From a checkpoint of a small transformer trained on Wikipedia: a variant of SOAP for these matrices.
Each number is 500 + 50 x the weight over its row's rms, rounded and kept within 0 to 999. Layers, rows and columns count from 0. Numbers have three digits each. The size before them is the row's rms in percent of the matrix's.

# q: layer 6 attention query, 384x384, rms 0.106, rows 340-383, columns 0-95
# k: layer 6 attention key, 384x384, rms 0.0964, rows 340-383, columns 0-95
# v: layer 6 attention value, 384x384, rms 0.103, rows 320-344, columns 0-95
# o: layer 6 attention output (transposed), 384x384, rms 0.077, rows 320-344, columns 0-95
q340 088:507633495583501493516556470462543564491520445474533490550363456446496523475512469567465477464488606485448520501554504470551430576418542583444560490469535536422454543506529475534494547509547549369585486516551492478524462410540492554491532546436502468529469430510531465583507498523410409444
k340 092:505499512435576510574545492451448505508561580463435512457573559507444482449584563559547393466469444517484478564544511619472525500507506525497521573498425467515444439458516490467516442491515518569518525481382451513488478586514487413540512411482434464499514602561509479422517408628578522463
q341 090:485473481494555446462411537446465470526522443516552488535617457520427595564528499389547499494520475565472469539505571464355541438591489553448492572519603503605540540484450542564477561555448435434437483525549488484488456566502502460471442404494450516463539497494463461492509482430504537591
k341 103:406471526580505471479500536472471451474461470503473518509420476494594504471525437469538571520521581425556512479472494503432517533453505450478555481517487561458496466568477530475489512518536415477504569475506477528508545320423584513421459620495579514520475454490420552593486488545507476487
q342 104:570609491507595529549506490447479534528393454569539513536405475410495499535414584520508554498450588621460494554544534548495493474582449527515404548527597516454514582467542488513518571541411493435466521522553494495486478552472613470542458500526472484553522552421474438518543487507474550497
k342 079:506530480558440398486446538491501526485487572371538608472501487551548528541465419521566382537464487496473486502476468558474581561420577500405529558537542476496437444517461450497425461509490520494486487512462427538542480492495605547482481476497524434576461421526569500506461555483446492407
q343 102:457491555461494425519453428501478564491479519530426461541441533534577510574521519510492497489426538533503521505493451432570514454454481426526523374578533472483578434475532558526413572470483481496501500518552564424406461470519538568477543469567465545563527502511588518484490498530439535495
k343 082:620474573509480439487460437474505499463496523447585536511542524530404464499458452594384436475467570599453437562490453518583557495503522533495405569531523508498492490480439453542383490469498502447514481508537479522436515579545488491441509546507498511453559472522531447480448468430518499481
q344 106:528498517444420534508456537534578537518468504481413540514403463493495429439588469421522511416501463511371462463487496506541474541487539468506535452549497559465494451506506539508496528502540478493528508567547423626586402439415541514506535442520483446480519526480508540531437551499570493560
k344 087:543510464545451412477473505488467524509500458509429530517591434583509403444493478538446410484400503490454454468470376492599438504525527442447434524494408516445521454507413481514531508519511495479542443541443453526496518471520480479469560573457557507493475449438521467502425524496468451413
q345 096:437539572447608464444438491485503564539530505482473488468457508420555480473515485436543584528444461543438547494515566514487545465452520565523541451571503546526498458439567573490474481417480479506458510488471533524579420429482554621504490483458453449600474506476472503515489516467501577581
k345 099:540568493465517516600451556538449544523506551459573516432505515614458593527524511513534516493439426538453467604616465533497421627507503514508528565589558417530499421487426498534575373499451477554486490599416471497407492517506473501560470429512471497454485504561522453483549566538467528396
q346 100:447501485412515660542511495497584517579467529515586499415534514434544529483556510511562528399564451480465486383564531479513470546545588489582502508519535552515544442485578486507552472503500441475467563485556578428545491536464511544580457506440491467531557502426525460446497498440530553573
k346 093:437539446501484444590487565513517491477492587461597549440522478547490524491483444508593522550452481520495544472542504521452536601448513528456542495577562413502427497481507462556507487484431524520477514494506464479554391468452582514567461399501464436558423532551553501481519613515438513398
q347 087:538507569527472422476497474522551502401439506429490504528371485495481450447493462543568501406522521532511494514535521514427489528507521511477476470519518500433453557546527499429558434513498499549545493495451438550585480457395506501419442591496528460567468534479521497558463433532548492556
k347 088:437539512466517631568490568513437567503537496537516496528551492466540555588578596479574531490514447447497479541511505596434423492526506375491515560551457492584475506491541500529584513441498415568428511583422548546460569439485479474639519486488508478390477516456416492529606453536505512524
q348 104:464484463463502506493466550510527543511485543517492426492500501424528485512505528498506544511492470501623457486465524498438550512610484451565456378518465525520491477544541502527535434486421510607475534485403504592525583528426505462581405568491481463513520569512518515491435471525504629494
k348 098:476603465574514533439539525543549479507477413483548517442513540517512531495435525510506563543506477512585494511443540359495515473474583380487498488518577482481540482488501456529515500494516461451466459521501575499588468404466599556554487563577543532526518365432481560563558557446493457536
q349 090:531503450488413472600519446507495415468553507467430578466560451540486480439453519513419430499495502513426506495440516467507472414483466531495479549542439459427481556490404470477507503578518526501543510412435452509486582563502388372453520476547582470479532519520496481538551527551480443455
k349 078:513489555526452450445502485453505535462545420570461487518468491481575388445498511466450535534512526461519439457507536430619485412554508511490474497381384537505517499486454536477464514539535535437520515420596556519510515558519442469512438536523530465444490486441397549488502459425501509540
q350 109:472504495472441542452496402443527563525530438464414525476464479554485535545600525570520425453448518547460538355502438478465476500405596521509510570486480478469543436528409584535503579513572522456476431557577545445414493563550461584546565410433418561497540529487548548461434467448536416596
k350 097:450484520478515426549549418451544484500506455548519551546480520474429496497556467497448446438483542655574516538520469554545542401419407470471462458527463491481382550495535458563493508554499513557582566388518439526462421486488508526477493577492469528480524523616533585552607553411490547459
q351 098:541451562563525432466521552508583556472385549483622446547457536534433545505410514528548539451449543534626452575494477532537537535551503454462461468454620411519550562557519485426471487518421455539470522569445541555491534491440474476538460407520506518533527514463511453614484495556570481540
k351 105:522469363511513489559538563492496445490530528519425546514534480429602468417574410505506568461589551500506519568495467545412490466536528455473483462548473507478460501526603510440442555457476460576500463574427480577459559432513528568566567597496486594527492377463441484553481578482464503460
q352 114:470546435500493491450451540440538499538530435545523595539501508491577456485458482475488463535571459503359401478554581496406411488562528660501505602556619440467504490527502465493531562582445471490450543530611398506489504584404498517535472554506526516498570533444410469454438522431552526570
k352 102:385488471544504512481506539413457567499400524471461403466463512605489545494492447490547538569377465509551511497501442481457448499534568445482500558506536425493524517566455452548606538527591500455427520467470568519525492384408566536455450553425619463467439489475475474520568526540501421505
q353 094:432565471445478462504477507497460564588519480478406573502480470546586394567528479502490505485448501441430443540447519499577569453484573593527473439567466465479505460560546519521426515485537542561545519496568482493541443545416560576534519506468517536609515606432522530464467605412454562444
k353 097:578536530537532508358429421459526507552436489434472505540601472506467538474537525545460444503398491611424443516479429432624528469572573515531372620492459476559535452488417364510465434510509526460480440578439479501508481564519526539467581628419530578557517476493563461475433490460511480468
q354 090:561582508480472609499505491461531546611505499509526463475501523479526495511543415530504463457535436466429451426533552479593457642525565548574460456438471487529530435556524543525501562445538503476511578459587541520478464490472542596582554457450449494449479531401597561500542493461520498519
k354 080:472493484456547520553492543485487508536505581453458552411582479483487506496510474529529456459440441575558548502512452491487557544460487525493468464580497448480491507497565504518490541479495547602566479527454476436592444535443541480510534446447477519575526602584557478473518559567539463426
q355 083:476510449480525431507529459487444465507538458564421595564514433533565474548464497507489452600505547523516518526506444492511523350494431494529423475453462449530438545495479460529512521515495531566457456472532512482563577542519449400498574530580520559446485550573447498482504488523500560458
k355 084:534467556565510452391490434470578530423505414504486458514457518521517409497388540485418473532511521513502503524481558434522473421529494515487464452449558556499478526478450515472411534527541453452448462523531509500490504557510517466408453555478520522484539424409496445525475428482548536565
q356 101:449515501532574518476473538629398469612582508554540518530584537511564508517522468434479481520494477417469498531524529561583498558549456514470459487523583418548479512504544488512445539443587538548491528473573574464437519442552524501502556434485458685450558464462429485457504557427465599459
k356 098:479450483491466494433463495413515489535461533512422406391478465544461526445409509558477529542482558499478513442406464571520491498535461506577482455498540453496651503486562540462404483427462556480491556458466532498462484487426468466445545485509628476585520601551542472500455456604502459473
q357 095:468519567597440388530382527524529508504518535441456488539437510513524444505493457531540512535403549437540471471489474503532545514487550497414568569491493538489544455533446537487475508430507456436467438536468460578478491471491556602503507447476510505560465469466507450422422433513443481424
k357 102:560562541515554587410494487467499496562470449482402470553562519452497493479617544529459497478510563576500425515442434486560492436522507471549424512481388554510549500485475430450484471511524508461541494545479512480435540442565415522465553634449488554528492473520478487521415416526463428560
q358 101:423453508484601501450392562490527516502440443532561463546432538446472563550517567413559636536528569506651523600567414466381552509571480506448529475561569541532487442480505535455425475502416460484488514651373539492515416436557475546482520551470479500590580458522455416553503435499493499507
k358 077:508564528592516489501540504501469474564505538462490463570505495538507475510605502507479475442489493502405445489457389549538511519591560469445520574483469475480572497556459429451497458466472481478422487576477530548387542513530464527447504549473496612482483513541473453447338412484467510501
q359 091:458519518473562561406424499536458486566465427459371581509527577415536471460526478511545418584572495540431493512555478574506447455521463534599512517516510415498495494555571464416545516385469558594461617547545494497524469574451528597542635552512567510516448533507468523444439502434541555535
k359 105:475587544534528557504463557491507556505509472477545458470482465583485503568453539435468430553429362523528492607527448490549470547603458521511478564492541397504509487431432538531555472561527481419491384564442531482447501549477439506527495409463529516483512528584523458430565489485516488459
q360 083:559517507521468503498511460433507498362524453522434549509542496507482577474420521494409473536544548521498548589526432484459494444475466526492461567502461459449472561463488536528512523532512525484507466467447492510530528491532397424449518537531476534451469454589463536592503514555567440581
k360 087:469432507512465524543513492533435490494502439511513467528397542449480447569484490445469558509586502460577430573499574535462451465485402478506580488473537556489481514555544591419501580504576463485487558433544564504504623555494453499472470487528500512377502547468461533410450536500527545579
q361 085:480404439441480502517469544507482465492456535555444547534487543521502518503540564524509474525412622536569461520480400483599547510524525439454468527492545474524545434502462504480527497587470529460448397532489484500460533530537453498486495513526486517459585490449481418520456536488477470438
k361 090:540533530597508505372556410458529485518500439521479483585497554452508408519461443507438479482489554573486480440479499505577498388496492523465466490449451537468512545497483449498430569523536559419525522509574512522502471464530473603436524674527569584624545464432500497499486404431492485510
q362 099:471501493488482451472490465489522481479457391538556497611447519397529482552485507481540542564466447498551515493506519461391482438528486518580439473386514532429474496508448502631494518543439493503518421487522506520560490508556519424504411555510484365535515544443474475459502443529609521505
k362 083:540551489543599429527566555442544459437496503501536558460463487602478512501479552507499554527538476510590477484513589534494460490508557536427511485471592478514455516492568506494536458521502523524461535479453537467470434510429583487578461530475446546454503441502532514533555501418523536497
q363 086:566439485479422538506530519434562558457522516482512533450529478478497532449485469492535445444541445576538435500475551479436556427550548467492438620441542445525538509569466486556503494469539463509476517508512472525598611484458537363538411496506401469508406544496524556527504499513591494563
k363 099:443462499585439417411493464492467486441503437514494529495579473483579481482454489463522515489594571433534544506442530408474493500418466415454539447533537603492484517472498614530472597528492459486511463463576474452546536406456571514474413492438514461508463401478540547540532552533476467537
q364 115:499435518560562431525481440583434475449482591519524437478424508507583566464508582510485562419456518456606569537455512479518499494467397405430468371480472473493485577530511468527486438460543544494631471406364505496528482381563440415420473506485539527575475473562568426559503477555450528444
k364 096:584593504476487506560466501510535516496565505463555497508563484467425541475524552474501479500595426373451416513558502515502528472489502498521500582465484602649432395421570527500396454393391421535436496507513510563450584544604467431573545474562431478480508551502492405458517384560468528518
q365 102:483470448475566431526482537465488485498510474550506648503501554474486523501466507571500528592538561522534563514548501605406478459527487542419517571462569446486463574536556501470521518567426550445431470504486483444427605539568509428494507450528480473413602532544507438462544521467544461452
k365 108:505489408516346404487417489567502482514505504482435566489438453567464409491478393525534398515438529427479488491458442501510518513496545452438521481536481493498430447573381479468466533544550522505533459511523368577563507487478554509446538499454552467546455452435557482443403548486402445396
q366 098:540437505492529469382465600518525566560533557517545445513518554525442597473532460472582509487513451478487443500561491490508507600569553503500490562494629430521507461481577527459519525590561399540486507546526518480503436473451539535495488441457436558587551479435455498551469527435535444522
k366 092:427468383458450599573539534489361495566458565456470474483529446503497482490580445487524585469482501525496562468468421588412461561514524492507567490587467434443538502562547504495567524473490501554526532527426455522446509381434515570464516511456535501514496524533454525531435577553484447484
q367 117:524535483392442613599535446420557570463526491460383565480441490489530407501526465600441537500491508491470521524512419442535481458465540443548559476573366567445521410530500497524547489509529521495491535453458533521517529524502492544567513576515544463544458528503542579526527535510491467518
k367 099:584549524502516485467506416497581524453480403552570508494571525506485464558451581501412422464445422623459474503551578496571494514440531582495470493428505496508420555450503456526445532538463549508520437526529513454574420741555475487548478503454408513440507541541582466438527576449532568472
q368 107:537446509482567475511559475511490457496539543547565418494434503525470539465568477472532454474600378516456542401443501419399419576551495531429571508466586642468467495484479485509475550537477514529521507481591438456471509447483518466448493453571536431507488437524507511515464423459453492464
k368 106:401441461555478454491520501559431458438457537489494470497557489427484509513494453477536507491468446349569522496502452493419486551486513355473521465614452462451485576493505545559530476465534399532454473479555459496474454359491559449440465437458482458503535520418478502561650431604548422568
q369 090:478563504546472522507545490553537513472507520485390566435460488506610439494440433511508598574492563462457512609558430509563532439412462514510487534495399489453476493495540433493469430481550525511546456528437464495561468461461541570490563566459574486568410544533515500504539512505478467470
k369 096:565453531405505533492463490455474593540513533524496444472529479546462502549518614554454399462463462522453480549566513511564404501591496571530462492454489451535462529446472488496478485504504604560502442516422495457446495628591440465545550373476408485428539556503551443375432470531538515462
q370 125:547386541472533464456438533476459501431504550493502438447511475485476554490493569462531556450519457502649521570413461554450615531555500437469475436477453510526491496519495473477489398514449480542537496458410520566552499396556535389447471447517457480544464510537520465557527499591488580496
k370 114:468565506585454503480492497629455432517481446485534484480478544422545532474480519477516585587629516422496505562485542402460522496471491417530535547534510574506460427488511539483498468461454444479474479549565493548498565489517492601509469557568492502497482396458493535533523430494443512514
q371 098:513514513516406443519477501469465446560488417534452632501606602605556529542372430525453447583430539504522462491504457440584509451461496498536468549428510402536537524551469556531539555448608517520400525461531548440501522600512427550583516478523458544404465557483465514454482513425502487516
k371 109:557452465420499563447452457441568593505524509498488478508447518516462424552505470505446528477513572591537534506532497487531478409530504594527457441535525574474493497474493453474457508509510557451493552508461514470489522575482521500466535571473469544495577470562501519428453533436516538568
q372 107:454405502506469445497460559582549414513427583514555527418397595498464453507468474568609565489567469460527470494503537542408499599515486470401534558500573475535445562540569555478552458501511524503485456568489434556492489449479568482496534356552474480458547470578521468478437499474538422527
k372 117:509526428494346387511415495544482496522477513480387534486498441574470411471551417512523380527421539414485475464444418534528520507525522409439543454547487519483460425533379486532488540545520501528509482508491343584536531408507517495467599520466548460500452451458524504471384543510372447383
q373 087:436529484483466523501464477511499452433494414427492532505578543458443479533441552553450495569526522519599522540573413557481553418496436472517473508471492519493542526468484508517551492430442517495477407543413476451504563564552424475454494537525518494448526549552453523476511469633546463557
k373 095:559483506503445496522462502560506420508523435530509501528365517497480483563433431488410512522614564473516484490460659433581485486482408493496565500404565547480493476510525569451465540525615509410478500404573560468501562523526518531483461517552471590458442416418534527450429518382451597467
q374 092:505496530473492507489576490476470568443526450516431455455571443611477506513570377412448504506564527477438560519477488497490520448501497549419531478475418389559486440531485635529486515396565478519513501475455500450460526541476495586534532461503476499515452476522484587515542569455522524559
k374 099:501500481486449453527416530522512472505454469516489546556531479462497485486508525449419477453440498562501483561520477508440461578479440478548532464568472482467486502468481606424492521541475514524536468565468464538515524530556480400491518400462457534523527571590529509463469539536574507431
q375 090:501513554483577512434446452481482444456449498455537483593507579448503485581469524520521549607494525528598522558572497566423486473564468430462480535439571430451505539497592504482512487534378532496399409507372505557439556508569490516451476469630524517441532502541484462457521416557546482539
k375 079:518461456458481527560467569617505477512475460540549435474402536501446533590444464492461540549582494435514496530521524548440435523419466448526581442533570469545379574520505501396542517516548489515455569484543565489445450471481528510494535433540484510441509434442537483496546538481419538569
q376 120:482617495475456524487452446357542601521592440483492562563472463490511445528548486593471434504492522466382445448529520465515426476506550573533541541569489520410541472526468488524575574487509459455433555486668543483484537545436493559564505582494507535530479485422447498508487546474514436572
k376 088:401482489544547528560592453461498478444421464435448574409555582534500500486415519540434472512446421617539477536479443509475560518419540494475536532530581438435498525478446435544466565555496515432491525520471442446591458566477503540498437468396511455520420508610549513483548569473591479471
q377 097:489578438456441544602575549457561490538551510546492513435533433479565463529540439558484476522600524510435566423533447420507419560530540526569530498529449625460502419521482509581547496495467486464508547475531475485565467471451523517551478592526532440441499529432491526443529518486462537468
k377 092:440424499621601521443545491484531526483513552491467463493516610568462437457457562556570467496350439549542471498484488421405563545492582432486514416510559482499448515541470421546463505535526553484496450449571466454641403503444560427545470458468489433596531516562519482536477510576551445519
q378 098:469455542505529406484421530515463422578512555519592491536525518556522557517489561483528512475508470493521487474476554475458545497560445473432471549521630486528555500501487494482500511572448408501444502480499532501474513464505457494462459513542455544476564505532446435462469422459455536514
k378 099:433525463549505547512486504524507487471500517479565473459491536485528556493478399511570586547502545434528502446459420508464492487505518434493557532562596510486516495592488455527487500451492431428397582498500489525453553323429539519480480561508578485547443443488431490558512427551463440576
q379 106:516521523549602515512438562575538461519502539498544407533536518541469502496491530417544555551411523508568529542519458509525509575594484429461486509499516500519481485452472488442435492504468460517468427506398524523445436520585467550481544444487519650449566474438410424550441453498520451524
k379 086:438524552436610578602623545458510513546500450555545396494443530428526552516567519481501624464558490580509521473530548559481458483520472530508515468467485483457506565495561546441567491460454477452486567493443628536359506449495394548515522582547464525490513557563420488546559413562553514595
q380 102:471580478432501538581459504480445509602524397431515628524540474468440524509521532482560465483475535508510446531505487580492532426561499520513486516568489440544461484460508453517489502538408529437554507518530455444448518637445455424515557562514504506466628574404527481452507490452487537464
k380 086:521550500591467347416474520456585435459574508487471601506504500542644516456524451521485442515490562552505490489481495471557600495440545485484488533408416469476483457532429444473443486575595477438483473484483399553570383535453567519445498496486532532596430437493522508561505522410475488399
q381 088:547491528552466514516533506491511495637478552441453478476499464647523516470545420448543502439434479524421479382437511409567562559505531489577543540468401507591561425493414445503426501486589460469497555518549494496530443435465532609482519499449497541504445503486524474461439442375351532438
k381 098:487500633464661636461553484450515564516516503513580444500592552392529541462547578507509560494523499597527531492511494506475477464535517566586420460545486507465549562442566465518528446440447491434490540496486580484416470473524449510542493579489463583545562532518413528552577436555559519634
q382 112:474435458601519534551482580556558461537537546512556411500444488462412539459477540473538499493524459476587436550496438480471547621595490486419546532496546585520447443521474456472459436511411525447527417521388417516487482401578460491482486578442513486480495484544434430549445450611510429460
k382 082:463505539508591568525593545444457446584570482525471379495489532433535561512614504442518593486566524496522456414475577500548462482559466457492512467425468505480597541516543490460554491488532454438533563504537580517441521427501450517478502634547514540473508516465417479497511371579491465603
q383 091:501567477513491415541515488471492428561442567527484549477398535505561467439419542561565522501437523507495396433452533354461420496507504525502538552529537542534479569537463481479507520624550548464486523496509510508478457502485515548518503515546466505547467521506503419449409421399428463447
k383 082:524578517432589548450469453410585522465568509463536461477570475491518512535615493530605486519427502577539504481537478553545521455523617541488449484571433491521508519538456344569485414479471436504465534516454532548442519456509551479521491585431505487503456474439412502539562438541443454648
v320 117:508510397473499552498500529452477558475522476497440459485440560567451548495498569489511508512423601515544468490550487532480459494514520423479469483458476471502523480546434464455516525471523473541540527460438424412460464469663497409513453467538535571559459470510438461375518441429442527547
o320 108:538572544475492534527496434556427469497441521483547528541515435520463446483506473520463532464499441435490459456469553446476523551541482568455546426497582500462517579457571508546451478487489576447446503537568512640538502522397524567468513489493434442492538602424513524575434530539571485467
v321 106:492462527526439588461563459562492416560489489528474500474594494550473468539448471500456424539577574474538547575538540556561441547441510523542550530471497404575530469493441475380444457390534597460455521468500566585521412477460501578492498460478479524493474525491538470521553496529457533423
o321 105:448502439477467446446499528462528553456421498379474458474402553446511448512618454583505547486404508485448510409519441500480526432510489496431437496523486602421522542487524509582532526567441484559605417555489502444524568497531427486465487503445568489567423516488509492465470492567580470538
v322 107:491592523453459568398517435480559473480502547541489513453448545558447332560472532463492520542435550529609526524464504500590461411472458515475487471423523526580506496508520446469486536501540477458587477487430511616508532540553544555579465453612526563463457479419545397421506536476498545508
o322 104:493420513553524502628529553472479523565475459476474484475507384526564547504437450480446487388561362471402474456522515524443508577532546488457441467460488557469545472517480513475480500519467459486442526490582523441586386446478520419495508493450467461534460497517494571623479488488539411492
v323 116:569541493501525515479537437553445479583436555529504516558525478499478477517456544455509538593434559488516517482487527570598503499465592501482524467504505579589475565477565555454492474542465388559474515397430559497425415394586512468491531561586521569436457402480469461439483556551466535529
o323 110:478488511491571521496523498459486467491571520558422525541444496496534497513515457526501526473510470472405492508560409436467496564573391496529474590488476455439496489518467474468567501506468532524589523520493426549529551544435497558544523461489545499467413595510495532516491574507560490511
v324 116:527557457502595462488505553548478529535441480527475517487490519475513466561469415489518502554561630520429509495534509610509501556564495616481487428551442493390465441524557444514485556473451529553538510450478489512582524522509468567494462467499440538425560522498490486478513382369497485479
o324 117:461510572502422547561460436508533409446486487455538466465566588531513500491542547492511426393517493491587481500430576341550514474468494418456516555478550557619539490500518580517493455506569429487504578479514554492447431491501569458492527494527556545569465437548561535432500607484521480543
v325 110:529535452444491524419450584549565466441440446499529503562500456464535509471517471570484495474563407490390536561502491404480463541577551497495494526535470541460493520396508453518546450529573549532512526489503496435538536517505493442549492502499514444520396561504429506465547511444497512575
o325 112:459480581573525448446560436459418513392565490487357452459485454546537554570417563499524479455507503555553524542531508601486491488517501494525579565509594512495438515502475526499559536464387445488417483499431433527461456548505498472494525524507465501498633417497570531461465547581469458533
v326 119:440510484476465374492524525460458436481562484572530463476462582578503468494530541454492610529369545515524436454526449437488522478551468516468518568444421523471573559536503435524529503516545432598565434447476390413443486502569522478529471553505608519525441452484440558419471580501548535503
o326 121:516487422491462523454521462535613576419472573488431571477563486403466449475435476463561435469534468472442521572501563507485407419564483515481418470502555481519465533559524473549379483495512562432422575512568525557539483511466527413500571513561448496527449603489568491524521490508473492477
v327 120:536555535576495468557504463456463496526443521530456448503537541519474446527456495489431433600449580460435558480460493581533480542451542525556630430494509620462486558394552400455539478480534493470435535566503475589473490530583536568543533552529493577386488471500549469566454532478535553471
o327 112:442465520440488569460487476495459481433532466479514560419479449513496603443464568504503527414598493548580482500490508431539504425602515546423319538417482455537514492575450527501492545498482476528499458459504485322561554514449489489485496516470577559551498474470483488470576526522491455571
v328 125:496502460445538557543515426485445450408534538449523486489434465621521439482373489525556461564494484469456466470556534545470523524526569490495513436544421513454476589455459491554459547443521408496540557436492470521478479530529513484512548472594567529480490485512540362489545513474504491505
o328 117:476533559544514530448554577554452457547484534459478461454557453508526515492581513470567507444520462536475541537461496484524540517492474553574505609489534517506528422511509470375540486522552477470468499538449573504486534487443541553478444513458453384502422516528431552484483522568527525466
v329 126:555441513552505466570563429550516450508621475465538541540537483549550481521520538516503489541452541520404553488572583469569428452446458505465396488505436464565530419469571565470506570493398365585483569450503484514560436472474531457479466497537498563429394557516477553472531423446511449479
o329 128:428425486441536521461394505452532457445477503467519504558454560526406515484489480497530444492531450519460472479484433514433552457595550557539557547484574561482536549471478502523463496545577482453428516551512486450453524592536539498533412538497532441518466442517514495536523568495429530506
v330 116:553462512467538427471498528493526614511585515530498543544446454467561518484561559480526581411374531500492459428468456485463542416562542495478476583549488509506517546466505507508471580535518443632438389486520484416384493466517526436557498490501446546473483524524493480493496623443495457515
o330 106:455482466499488563476545561469500424508455484573559504434515497478462499499436471478510486574565380417447500558476508512583515590557476547496546425480463449430503459600542524536485436547472443403562598463531485573572496545500443492443451586515541395541506494447528497494453459530393464497
v331 117:483426553507508533569514423544472581452524488410515573519522569608476560498417537461483514490501526479443459440548561522451437466526507477481434451472484504531526401500489565408448552504391436459476499485553582537494501427437539533446493484621531486487430469496553468475497392476492497448
o331 113:543461504529476496412471463475549387557496565535505428573465503450517535479571488499530498501512417489476464592435479484508609575410479582623524593570551550448509556457471454494512501568618521538460583574447529466419506568535523533563461527453437522471553529547495621529468540498471513465
v332 118:420589498606518474567461494640405487514482481438501439439471544537507514498477506545496498559614599525506575586520447415450483534412509414520494418522359534561473472497498416452444445462506474462507522509502528503608483468535496536582498422495463460459501475484476575482448490483463547445
o332 124:516480622410432493442491484488534432511541501493503502522537522515506578437537461463463497422578436502475368426448547474470568368513546564502453527503540445495499557558545572580523576519487514547530493541519468491420510468463482617530434532548515527521479499537566444552511396549571584526
v333 099:512479518504499428476564521586503470573486563521518605423483465530503596483583436539513509541529456417523499465393473519563571560447514425520561522515498529543526586463511520475464494535539553544434578437533544587462459612575469456477548466452519395464502504554484530440505497516514400467
o333 102:495446381591564545491405515423464533444516570513460446550474489434560337483410569491478582541471531529469493505551471479535467447554529493531357498515536440499476510527479501599572518452449494489534479519435478454499526450472428484511472573465520534491523519463500441565526452500499544534
v334 100:438591469523415466539488549432501420543506457495488438585492496536544445516445509463514472548488481530536485549522546424540447431448566536537536437517426458478491522448472537554566405473453455466562508609573470480536539433469580449550564560490467523494511531452506580583428609589487561577
o334 090:533474599455586470486524490477467610541524514474485512445488494537421536442555502446400527522534528428475499437561450527512594541562537549535581451549555484509491496629520418398470541472498523531387463414360517532500552532539410583443444481498526475468456454520443474467499472517462501451
v335 117:465560497540512543530511509526479557465393509490508541505531557495507482467386630537446422500530463383464522503468475520441536583518440564546544529539454601531434453496518425431417545495471586526648430488439540550404521525532499524513427459604512479432527485451597381468508502439431496463
o335 112:500420538498449498489523426472491471515539561513467520535476450456600470540526388549567572523386494558508419472545533520530538447453544399474395479477463479480590502458505591534574409479454430550396475505543568484593496476482498502495534502415514454575480477444515616518441533502549438534
v336 111:423493477403479496424535587494537531582439470517515507542492400474536563491561439518528513507405509475538459559416523487532564457480502425476500524522518345501526499601500648417508531543483545399478566555421485509425510518451526555435526475379490538514532576529421530550548506488505503510
o336 111:559504463590566535555482523531458470498543491522479476458461534489505386473532520543395530546559553590468572397561520489545431531505473504532533483482495510480497486543480401578414429490526521500546506459491551486495448448560450487561434549518543424551531505546501439478397447518487518516
v337 116:548556498460524484558464492489515538449492485475490467421490541517465528625501527437448550525543534440513467510485432526453479496533507496507482552480437542492558446441472383421380481512508532531456467453548491454518512513625489525507481405536533539513446407495536441457558438465466524438
o337 102:468481496560469450480511430578570460493532530491468456549488484466509455420450511511528524473502466558479510470529646448516540479455453481428461436550496454482551472574500574671505523471459406481481482552468496495472546562413511552495534539483447531491470600541450527515428536535510488562
v338 112:541524532538510511482558549457545518478454472565473563527457415414570503509479418437459461569510499493385537520479466507528527486544456490546472483520459510440490527513514521425475480591427549499456530560624534421507489461477470474471488539502507531497464607529453567546521507370459468518
o338 101:525416447508488498550510437467522465468481551464512448383487586512437522545484521558586611434562534528588474478588501446563490550499630451462498462526527484618550428523519511633515498446525502512468487484348423557561547489498531484487500532470571504548599486456473492475494528559519535450
v339 103:548416532508511434446488459440477485491517611502454559476481503551451524489520497481557548569553529608593518493497476491565544498533614458540624459477506502531557502581520562504509502483480343536364492476495569607508442449554391445493599511532427543464459490521459530492460426595452563464
o339 093:515606456521495555561532566559443459510510441512556472523554528466566456521487489578439504474447575378408423491479472569437490599425440616524388580494539570472517502450432401490577449521546550487594564448529436433509482571416602499443476486507505500534519518484529499545556543515504506505
v340 098:505531451575568458597539448567522370468558513483511526464574451536518471533473444502491445522492449402476523549538512494522551529444493530511575456466368502425506488419483421495496545455551514437375500569474440495580412656453542546501513499451557531449521517489514536540458417424516448496
o340 093:450474572393420509405388501415504454446509468495527478541439549574489623476471561485531437439573516596523493446486501462495454423546571484522412561551622497560482485538512552510508479506483530466587477498571563470472633453538504469527509490487410484531461415487465499428550654537599554488
v341 110:452417448497494468544570540552518458487500432508493519461510542513497471479511370494514505557424477468450493455548568491481550501503532429535558515534489423430620495481475502463475543451463560458393545486572446440521513523507492544464487589457588503526522465492443577556512477511484522494
o341 112:541444457538501474432481451523587478409497538516512495495507484436470487499434568537580431471496597490569546477533416476561436422477479558450459549502571624500466561597464488512498456503552516502582471512397527487499533538509449482514491462465471491492482495515489437375497494473545506508
v342 127:539523496506533467448457486370410573513406490529452511458548523447433496506500509470524543539564527460513558504506488507540535560478538529527488456522431553534557537475415412435608454472508579570495515513524497479543467451576461416554542413489513474504490459512555542523456432499457523493
o342 114:476567488552514504501490506594510471534549574510445448497507533523531497475499581538554468533374533567519480538523466470435465418536517476438560528483591431510480508521606513558424559479495426493518459538412513480459537553442475592487421541515490602467538573487472449533483545531504524498
v343 098:535407483512496524516518450642414499418557357522493527396522556547548528424459586492414529464465526527566460445448419585436460503488506473537513491514486475453544566372412394580491481447497492510522562538536457428454409461472516465497531550571569471519537485522488519505554496505500499499
o343 105:431506357519464447459521500465541448514425600532514463524476479424500539577561493492588439492499506497548501543496558509479524513543471474427446596553530503541473474579580513438483465573513609482466467575490525549535449557555511591470477474444421544455449581547474524461453553452547506498
v344 111:499467546575496541536511476585546483567503574521489526505501494532450466554515547421447518466513543541511452581514441501513389536489508474473439424413530554572532412455496577511484487541537445458489474428548539532496464380451560558562522506532480460493405443455564542453464432466467500423
o344 105:443452471390479420491512550420446453443527502507455567489455525487561559540440478485585589497465430438455398463469470455466578409500450495553553504586418533438489510548487487506477582525544521550476499564520430500521482561536479515442447472559454549450539598503491478529583483484585517572